Weights of a small transformer language model: vocabulary 8192, 113M tokens.
Each number is 200 + 40 x the weight over its row's rms, rounded and kept within 0 to 999. Layers, rows and columns count from 0. The size before them is the row's rms in percent of the matrix's.

# layer 5 MLP gate, 256x96, rms 0.194, rows 103-125, columns 0-47
096,270,216,271,135,206,255,205,176,238,211,185,230,221,181,220,135,230,135,259,189,203,192,166,195,178,230,211,168,232,220,185,175,201,161,149,242,212,194,176,187,197,211,257,120,194,230,193,180
099,228,200,220,196,248,233,197,210,215,180,162,216,200,180,196,185,194,233,178,171,151,216,184,214,232,196,219,181,245,229,234,149,161,246,229,197,232,113,226,126,254,189,248,181,140,163,173,245
109,218,221,148,278,255,210,182,204,165,184,202,181,196,199,267,231,204,215,213,159,187,227,222,223,166,201,287,257,129,223,226,212,204,206,204,189,250,228,262,239,264,194,199,162,178,250,236,324
107,212,217,160,133,109,220,133,200,206,221,216,233,210,169,139,176,214,189,263,164,231,204,216,163,174,166,113,138,224,252,194,239,188,255,217,155,185,152,211,193,215,230,253,187,194,209,151,167
101,180,184,189,182,321,153,110,200,230,160,130,218,162,208,171,209,194,188,201,207,156,186,188,228,229,223,178,198,195,194,180,235,193,184,190,209,203,201,206,126,128,210,168,232,259,169,215,193
103,265,218,269,218,236,150,220,154,177,212,221,215,197,134,222,182,180,188,228,168,82,202,186,214,191,206,197,157,158,238,167,236,155,183,222,190,241,178,239,213,190,234,149,195,250,152,302,240
098,170,180,176,143,318,271,272,203,236,146,199,195,221,185,188,170,301,234,215,191,202,190,196,220,198,198,248,226,256,235,271,210,171,293,190,208,190,229,245,164,168,211,223,210,169,215,168,196
094,139,172,221,116,119,203,184,216,194,242,166,203,220,194,252,237,222,214,213,231,128,194,232,168,213,219,337,203,201,181,200,145,207,207,204,265,274,206,186,223,246,219,248,184,189,215,228,242
098,202,249,207,199,176,219,172,246,192,182,209,163,108,229,213,186,190,191,227,210,157,231,252,181,187,237,152,99,170,265,218,193,169,210,202,157,220,121,204,190,204,219,252,174,170,212,170,216
104,218,170,170,224,185,267,179,238,204,103,163,269,121,141,228,113,217,318,209,188,293,182,187,194,222,190,215,208,221,155,192,147,147,198,264,87,212,163,208,220,191,194,174,167,159,181,172,215
104,166,250,292,204,211,132,211,214,212,155,239,263,115,110,153,219,157,212,244,177,183,193,263,248,232,207,179,131,166,232,124,195,206,226,244,233,223,224,243,226,254,204,213,276,130,179,256,184
092,223,217,163,166,239,248,163,178,211,199,207,237,179,248,266,205,216,208,183,231,211,253,184,245,218,195,140,217,188,194,178,121,154,170,165,194,168,168,171,236,154,85,192,228,220,190,239,259
104,278,178,292,220,238,219,189,234,234,223,263,198,158,212,157,196,216,175,228,187,118,248,256,233,267,185,180,179,193,222,212,213,237,174,203,148,185,171,206,214,194,195,223,243,171,180,248,265
090,134,222,141,163,120,246,200,229,243,271,193,264,200,155,273,237,247,197,158,210,158,127,238,211,160,190,235,219,98,184,234,161,175,183,218,197,215,159,195,159,229,220,233,157,207,161,212,92
095,180,230,231,180,210,202,156,187,167,222,163,168,106,241,185,167,262,244,247,152,217,227,248,230,221,203,197,210,245,223,175,164,207,161,250,291,265,170,203,175,180,175,242,165,188,208,190,152
107,139,218,210,206,239,172,149,196,251,218,209,201,198,131,227,185,183,163,182,203,177,179,268,182,281,128,138,217,135,230,218,131,125,185,154,140,283,224,273,240,237,168,180,170,183,194,172,210
103,178,118,228,238,220,254,228,227,227,215,295,175,110,208,229,210,207,224,240,187,250,209,159,145,226,167,125,191,176,152,228,166,153,112,173,131,193,236,222,258,182,230,152,244,209,165,180,205
096,187,234,283,236,155,203,236,199,195,209,257,217,149,232,162,224,180,230,180,246,184,189,205,251,126,225,272,207,121,236,132,221,143,220,187,224,186,180,218,235,261,148,194,267,260,165,261,200
108,173,160,195,213,214,132,133,211,230,182,212,219,192,224,226,116,156,155,196,155,215,191,242,224,130,219,175,202,248,291,224,190,170,172,237,202,266,213,202,207,229,127,198,206,215,176,202,192
096,144,164,142,146,179,222,194,192,328,173,231,210,195,277,182,190,280,219,258,176,199,202,199,212,242,145,216,195,154,269,265,211,151,192,257,193,186,202,180,202,197,183,202,242,172,132,208,163
101,210,228,163,161,248,203,193,283,200,186,233,119,212,124,172,142,238,197,249,163,296,173,224,324,150,205,276,179,171,235,185,170,179,173,220,167,153,204,166,192,230,175,149,269,210,136,176,181
102,187,301,187,227,268,222,166,267,246,140,256,198,150,195,201,181,172,204,196,181,211,251,256,198,129,198,229,189,205,186,163,129,200,173,196,201,261,209,242,265,223,132,168,224,236,250,239,198
095,171,172,163,214,207,210,169,185,198,203,238,194,181,222,126,172,212,253,166,224,213,226,65,151,228,172,267,256,159,170,222,186,183,280,247,189,263,209,190,188,217,155,240,206,196,210,268,244
# layer 5 MLP up, 256x96, rms 0.176, rows 103-125, columns 0-47
100,150,191,155,200,185,178,188,233,205,148,232,171,226,177,227,213,198,193,209,186,181,237,195,182,116,220,247,220,108,230,199,171,195,192,174,143,172,216,209,215,163,159,229,278,286,218,192,134
087,144,277,192,233,204,224,209,191,250,248,161,179,206,200,229,181,153,214,133,199,215,165,191,202,223,150,236,170,257,180,246,213,198,278,207,182,259,206,163,171,145,238,176,243,213,181,204,270
108,135,222,214,131,235,242,228,159,217,198,237,211,200,136,190,165,257,228,209,128,181,188,236,203,178,155,234,147,212,187,183,218,226,263,181,208,193,271,203,184,204,218,196,155,216,279,192,252
106,228,233,177,146,255,206,179,185,192,202,206,174,167,193,225,170,233,176,115,180,118,152,168,268,183,203,227,172,220,229,207,255,179,201,219,241,137,241,247,245,223,128,212,226,156,230,192,215
097,204,181,199,178,252,222,243,191,192,228,211,236,196,208,246,161,173,203,203,229,271,186,167,193,223,81,220,261,159,180,274,274,154,257,222,179,144,181,181,100,147,233,184,220,241,161,193,66
099,90,231,213,171,149,247,134,258,200,203,185,206,177,308,155,217,296,220,145,217,253,200,195,171,181,154,136,211,202,163,235,198,238,214,191,191,128,184,196,219,154,192,199,177,184,227,160,195
097,226,223,123,176,207,203,229,141,215,186,265,201,184,260,155,185,196,214,155,273,168,254,153,195,262,245,185,263,207,206,255,191,226,249,191,145,205,164,169,266,162,182,223,157,225,285,203,281
097,211,249,101,176,226,243,208,215,257,272,203,202,182,206,195,223,100,211,187,261,194,157,115,229,232,142,176,276,212,163,168,205,219,196,185,177,179,222,205,220,102,181,209,190,202,160,198,276
089,151,270,277,181,156,181,144,182,205,226,161,269,152,203,240,232,194,220,192,238,207,247,250,197,194,228,169,279,199,171,185,175,229,269,218,130,213,266,242,237,201,160,208,174,240,261,232,132
099,205,184,186,196,146,153,277,271,206,191,121,201,163,205,131,191,262,248,209,235,197,187,194,234,208,186,222,213,211,175,204,244,233,222,187,275,226,180,230,248,167,142,191,245,225,185,127,232
111,141,206,257,145,201,175,178,216,250,214,271,191,117,185,184,186,170,275,164,140,123,178,216,130,209,120,193,181,125,221,208,166,195,214,231,226,184,188,210,180,268,195,149,176,141,149,179,146
084,213,264,208,181,251,228,181,182,232,167,247,202,185,227,191,174,158,240,181,213,274,230,250,246,221,214,205,264,204,162,198,163,206,195,204,183,200,138,180,161,179,156,249,196,188,230,212,208
101,194,232,126,108,191,237,155,244,182,181,214,181,185,203,119,177,189,191,89,170,230,221,175,180,190,253,203,213,137,245,235,179,187,242,234,173,256,249,222,237,203,167,171,101,152,156,180,181
093,191,192,184,220,223,189,249,209,250,219,247,183,232,191,198,192,224,231,162,204,265,168,110,206,245,249,205,223,158,190,253,231,154,216,146,189,148,195,209,189,191,189,147,197,205,235,131,243
095,246,195,202,254,157,223,196,198,191,230,250,266,241,242,260,242,163,233,167,241,213,207,209,245,351,242,151,256,176,257,211,185,230,232,172,223,174,135,199,242,208,109,231,269,157,155,174,184
103,259,224,187,139,174,229,214,186,172,140,183,229,140,228,171,218,150,242,106,244,274,173,202,208,156,239,220,221,217,123,159,180,156,246,256,259,197,193,225,193,217,213,145,184,182,206,213,189
099,204,157,239,225,229,192,304,257,147,167,185,151,221,157,111,170,235,231,240,248,122,200,266,195,176,171,177,218,214,235,169,292,280,191,276,215,168,234,169,215,166,177,202,224,155,204,245,192
092,203,198,189,192,184,240,214,140,199,221,242,258,189,203,192,192,171,192,207,190,230,184,174,207,192,255,157,211,223,184,235,204,167,143,211,210,127,140,139,198,208,253,220,179,178,267,154,201
108,216,199,172,233,147,258,174,182,208,241,294,169,124,226,265,178,153,200,211,182,149,223,218,154,153,223,213,205,215,230,256,189,203,233,251,171,198,185,168,233,133,167,262,205,265,214,219,152
101,215,202,227,204,303,271,143,225,187,259,271,186,223,221,194,210,234,201,222,194,151,206,225,200,218,155,273,132,160,287,163,123,204,268,258,241,177,204,156,138,148,213,259,159,204,183,198,251
101,275,190,262,200,99,168,257,218,185,142,180,220,216,194,213,180,193,166,122,214,173,223,216,162,197,170,123,158,235,134,189,253,161,253,244,140,241,182,231,193,193,217,172,164,168,196,184,240
101,243,151,190,220,207,189,194,163,139,247,198,141,192,158,223,204,246,171,139,250,139,155,233,153,294,219,222,237,226,180,306,198,182,209,267,195,186,179,144,157,184,197,211,139,253,161,159,216
090,191,258,246,209,163,208,159,157,208,215,156,99,173,237,174,190,162,247,173,231,222,168,188,237,200,204,245,216,132,218,149,157,218,210,202,206,224,283,242,253,204,241,255,199,136,68,150,224
# layer 5 MLP down (transposed), 256x96, rms 0.171, rows 103-124, columns 0-47
104,200,178,162,233,246,134,288,257,176,184,288,167,112,233,213,173,207,189,219,177,151,312,159,230,116,235,233,201,171,212,182,168,140,222,226,182,80,232,156,173,196,235,173,198,158,241,203,166
097,188,205,277,222,105,162,196,184,196,236,266,177,194,214,184,182,173,207,186,213,177,194,138,151,254,196,245,174,300,100,231,230,230,201,179,271,204,211,194,193,214,180,206,224,236,236,176,105
108,195,169,166,168,183,211,155,277,200,219,166,115,191,206,163,284,222,165,243,164,184,165,143,211,220,211,176,249,197,240,149,180,233,135,157,196,233,261,211,142,179,233,251,185,240,202,198,245
105,194,166,164,148,205,187,190,180,174,155,176,189,232,117,182,200,186,204,222,159,224,231,106,181,245,176,176,235,233,261,207,209,202,188,212,127,223,189,306,208,219,150,318,125,206,195,143,187
098,225,153,167,239,237,119,201,279,195,243,151,222,192,181,187,250,192,177,189,190,229,162,145,223,230,161,217,208,157,224,185,246,196,242,231,266,199,163,243,182,208,179,154,209,176,172,171,147
097,155,114,218,148,199,187,208,199,146,213,209,194,215,206,200,202,210,153,142,284,201,299,126,261,206,188,225,188,183,233,215,186,174,171,168,212,124,190,250,184,252,202,187,174,129,191,192,214
099,200,149,195,198,223,188,158,282,235,190,287,165,177,179,227,176,128,209,251,229,191,145,203,178,245,164,185,227,232,237,195,202,241,235,204,265,286,175,181,194,184,176,169,141,169,242,158,189
100,218,203,170,210,172,151,225,166,263,242,229,117,266,138,135,140,181,230,230,217,187,187,205,213,193,250,295,175,256,169,203,162,228,183,199,178,330,172,167,238,199,200,248,182,241,186,191,228
092,177,207,260,255,166,179,134,187,219,197,130,228,168,223,246,243,214,226,114,278,212,210,189,112,322,199,196,193,156,212,137,194,191,265,183,221,119,166,174,195,281,136,207,167,201,202,187,170
103,212,204,193,175,252,141,282,238,247,233,164,183,121,167,214,84,200,210,171,254,206,176,214,243,194,165,175,226,199,211,183,210,173,193,199,207,223,212,254,197,242,225,168,136,177,152,144,249
110,207,195,199,161,238,181,189,184,169,196,222,171,159,244,179,194,246,202,247,214,211,146,171,279,170,203,229,158,131,171,207,167,183,192,252,235,184,181,195,193,302,195,172,153,197,219,234,129
086,194,288,158,229,182,123,184,152,195,207,210,170,141,208,206,194,133,185,171,226,206,257,261,251,270,278,261,155,255,175,177,167,234,236,167,270,227,200,118,242,204,169,168,187,152,218,183,201
101,225,221,184,204,235,221,141,198,220,217,227,194,146,248,221,233,130,201,131,233,186,151,242,249,192,226,150,186,150,286,142,206,186,182,180,227,177,277,265,166,262,159,234,122,222,229,219,227
096,173,202,230,189,194,194,246,234,240,162,176,201,186,194,167,155,190,168,161,179,262,193,187,210,154,266,248,224,217,252,197,196,114,194,175,177,296,209,209,149,239,216,235,185,239,218,197,236
094,254,202,200,169,196,212,244,173,94,139,241,182,239,216,176,198,194,121,226,171,228,248,187,217,211,176,227,208,235,171,178,222,246,163,268,184,278,221,208,160,285,252,205,111,119,228,213,210
104,199,220,227,128,196,171,301,186,143,167,177,236,183,248,173,165,135,189,163,232,191,229,202,248,211,271,151,169,217,288,154,177,231,176,258,270,233,159,117,280,238,172,205,185,285,166,214,199
106,237,220,246,213,256,170,293,202,223,214,235,185,243,229,178,210,229,184,297,243,180,261,262,169,167,200,180,240,179,258,202,219,213,214,182,160,212,190,202,142,211,241,139,209,163,219,259,195
099,153,78,153,245,230,219,150,193,164,262,156,268,190,181,167,204,171,229,177,193,178,199,187,184,239,225,256,211,167,209,150,260,242,156,207,136,220,200,290,143,216,210,140,206,183,177,138,262
107,169,218,246,191,223,169,209,152,207,218,129,211,176,212,204,235,199,214,210,237,173,237,156,271,236,272,140,238,238,213,213,181,102,179,176,116,173,134,196,213,210,167,176,305,218,204,247,99
100,184,145,152,138,205,204,156,246,181,174,207,226,208,229,196,270,187,308,75,197,181,208,188,195,209,213,200,204,248,229,183,164,233,217,188,172,279,212,213,231,201,236,170,183,246,242,308,227
101,231,190,243,170,210,187,173,218,216,186,220,171,174,159,251,163,220,192,245,214,194,250,190,245,250,168,269,203,268,193,160,229,131,234,242,145,260,236,228,158,148,141,199,203,160,237,163,156
095,186,132,207,223,287,259,161,203,171,202,185,137,170,137,201,173,240,189,160,261,241,288,132,223,206,157,172,266,223,224,147,152,160,205,188,222,194,197,226,230,192,208,194,150,213,212,214,282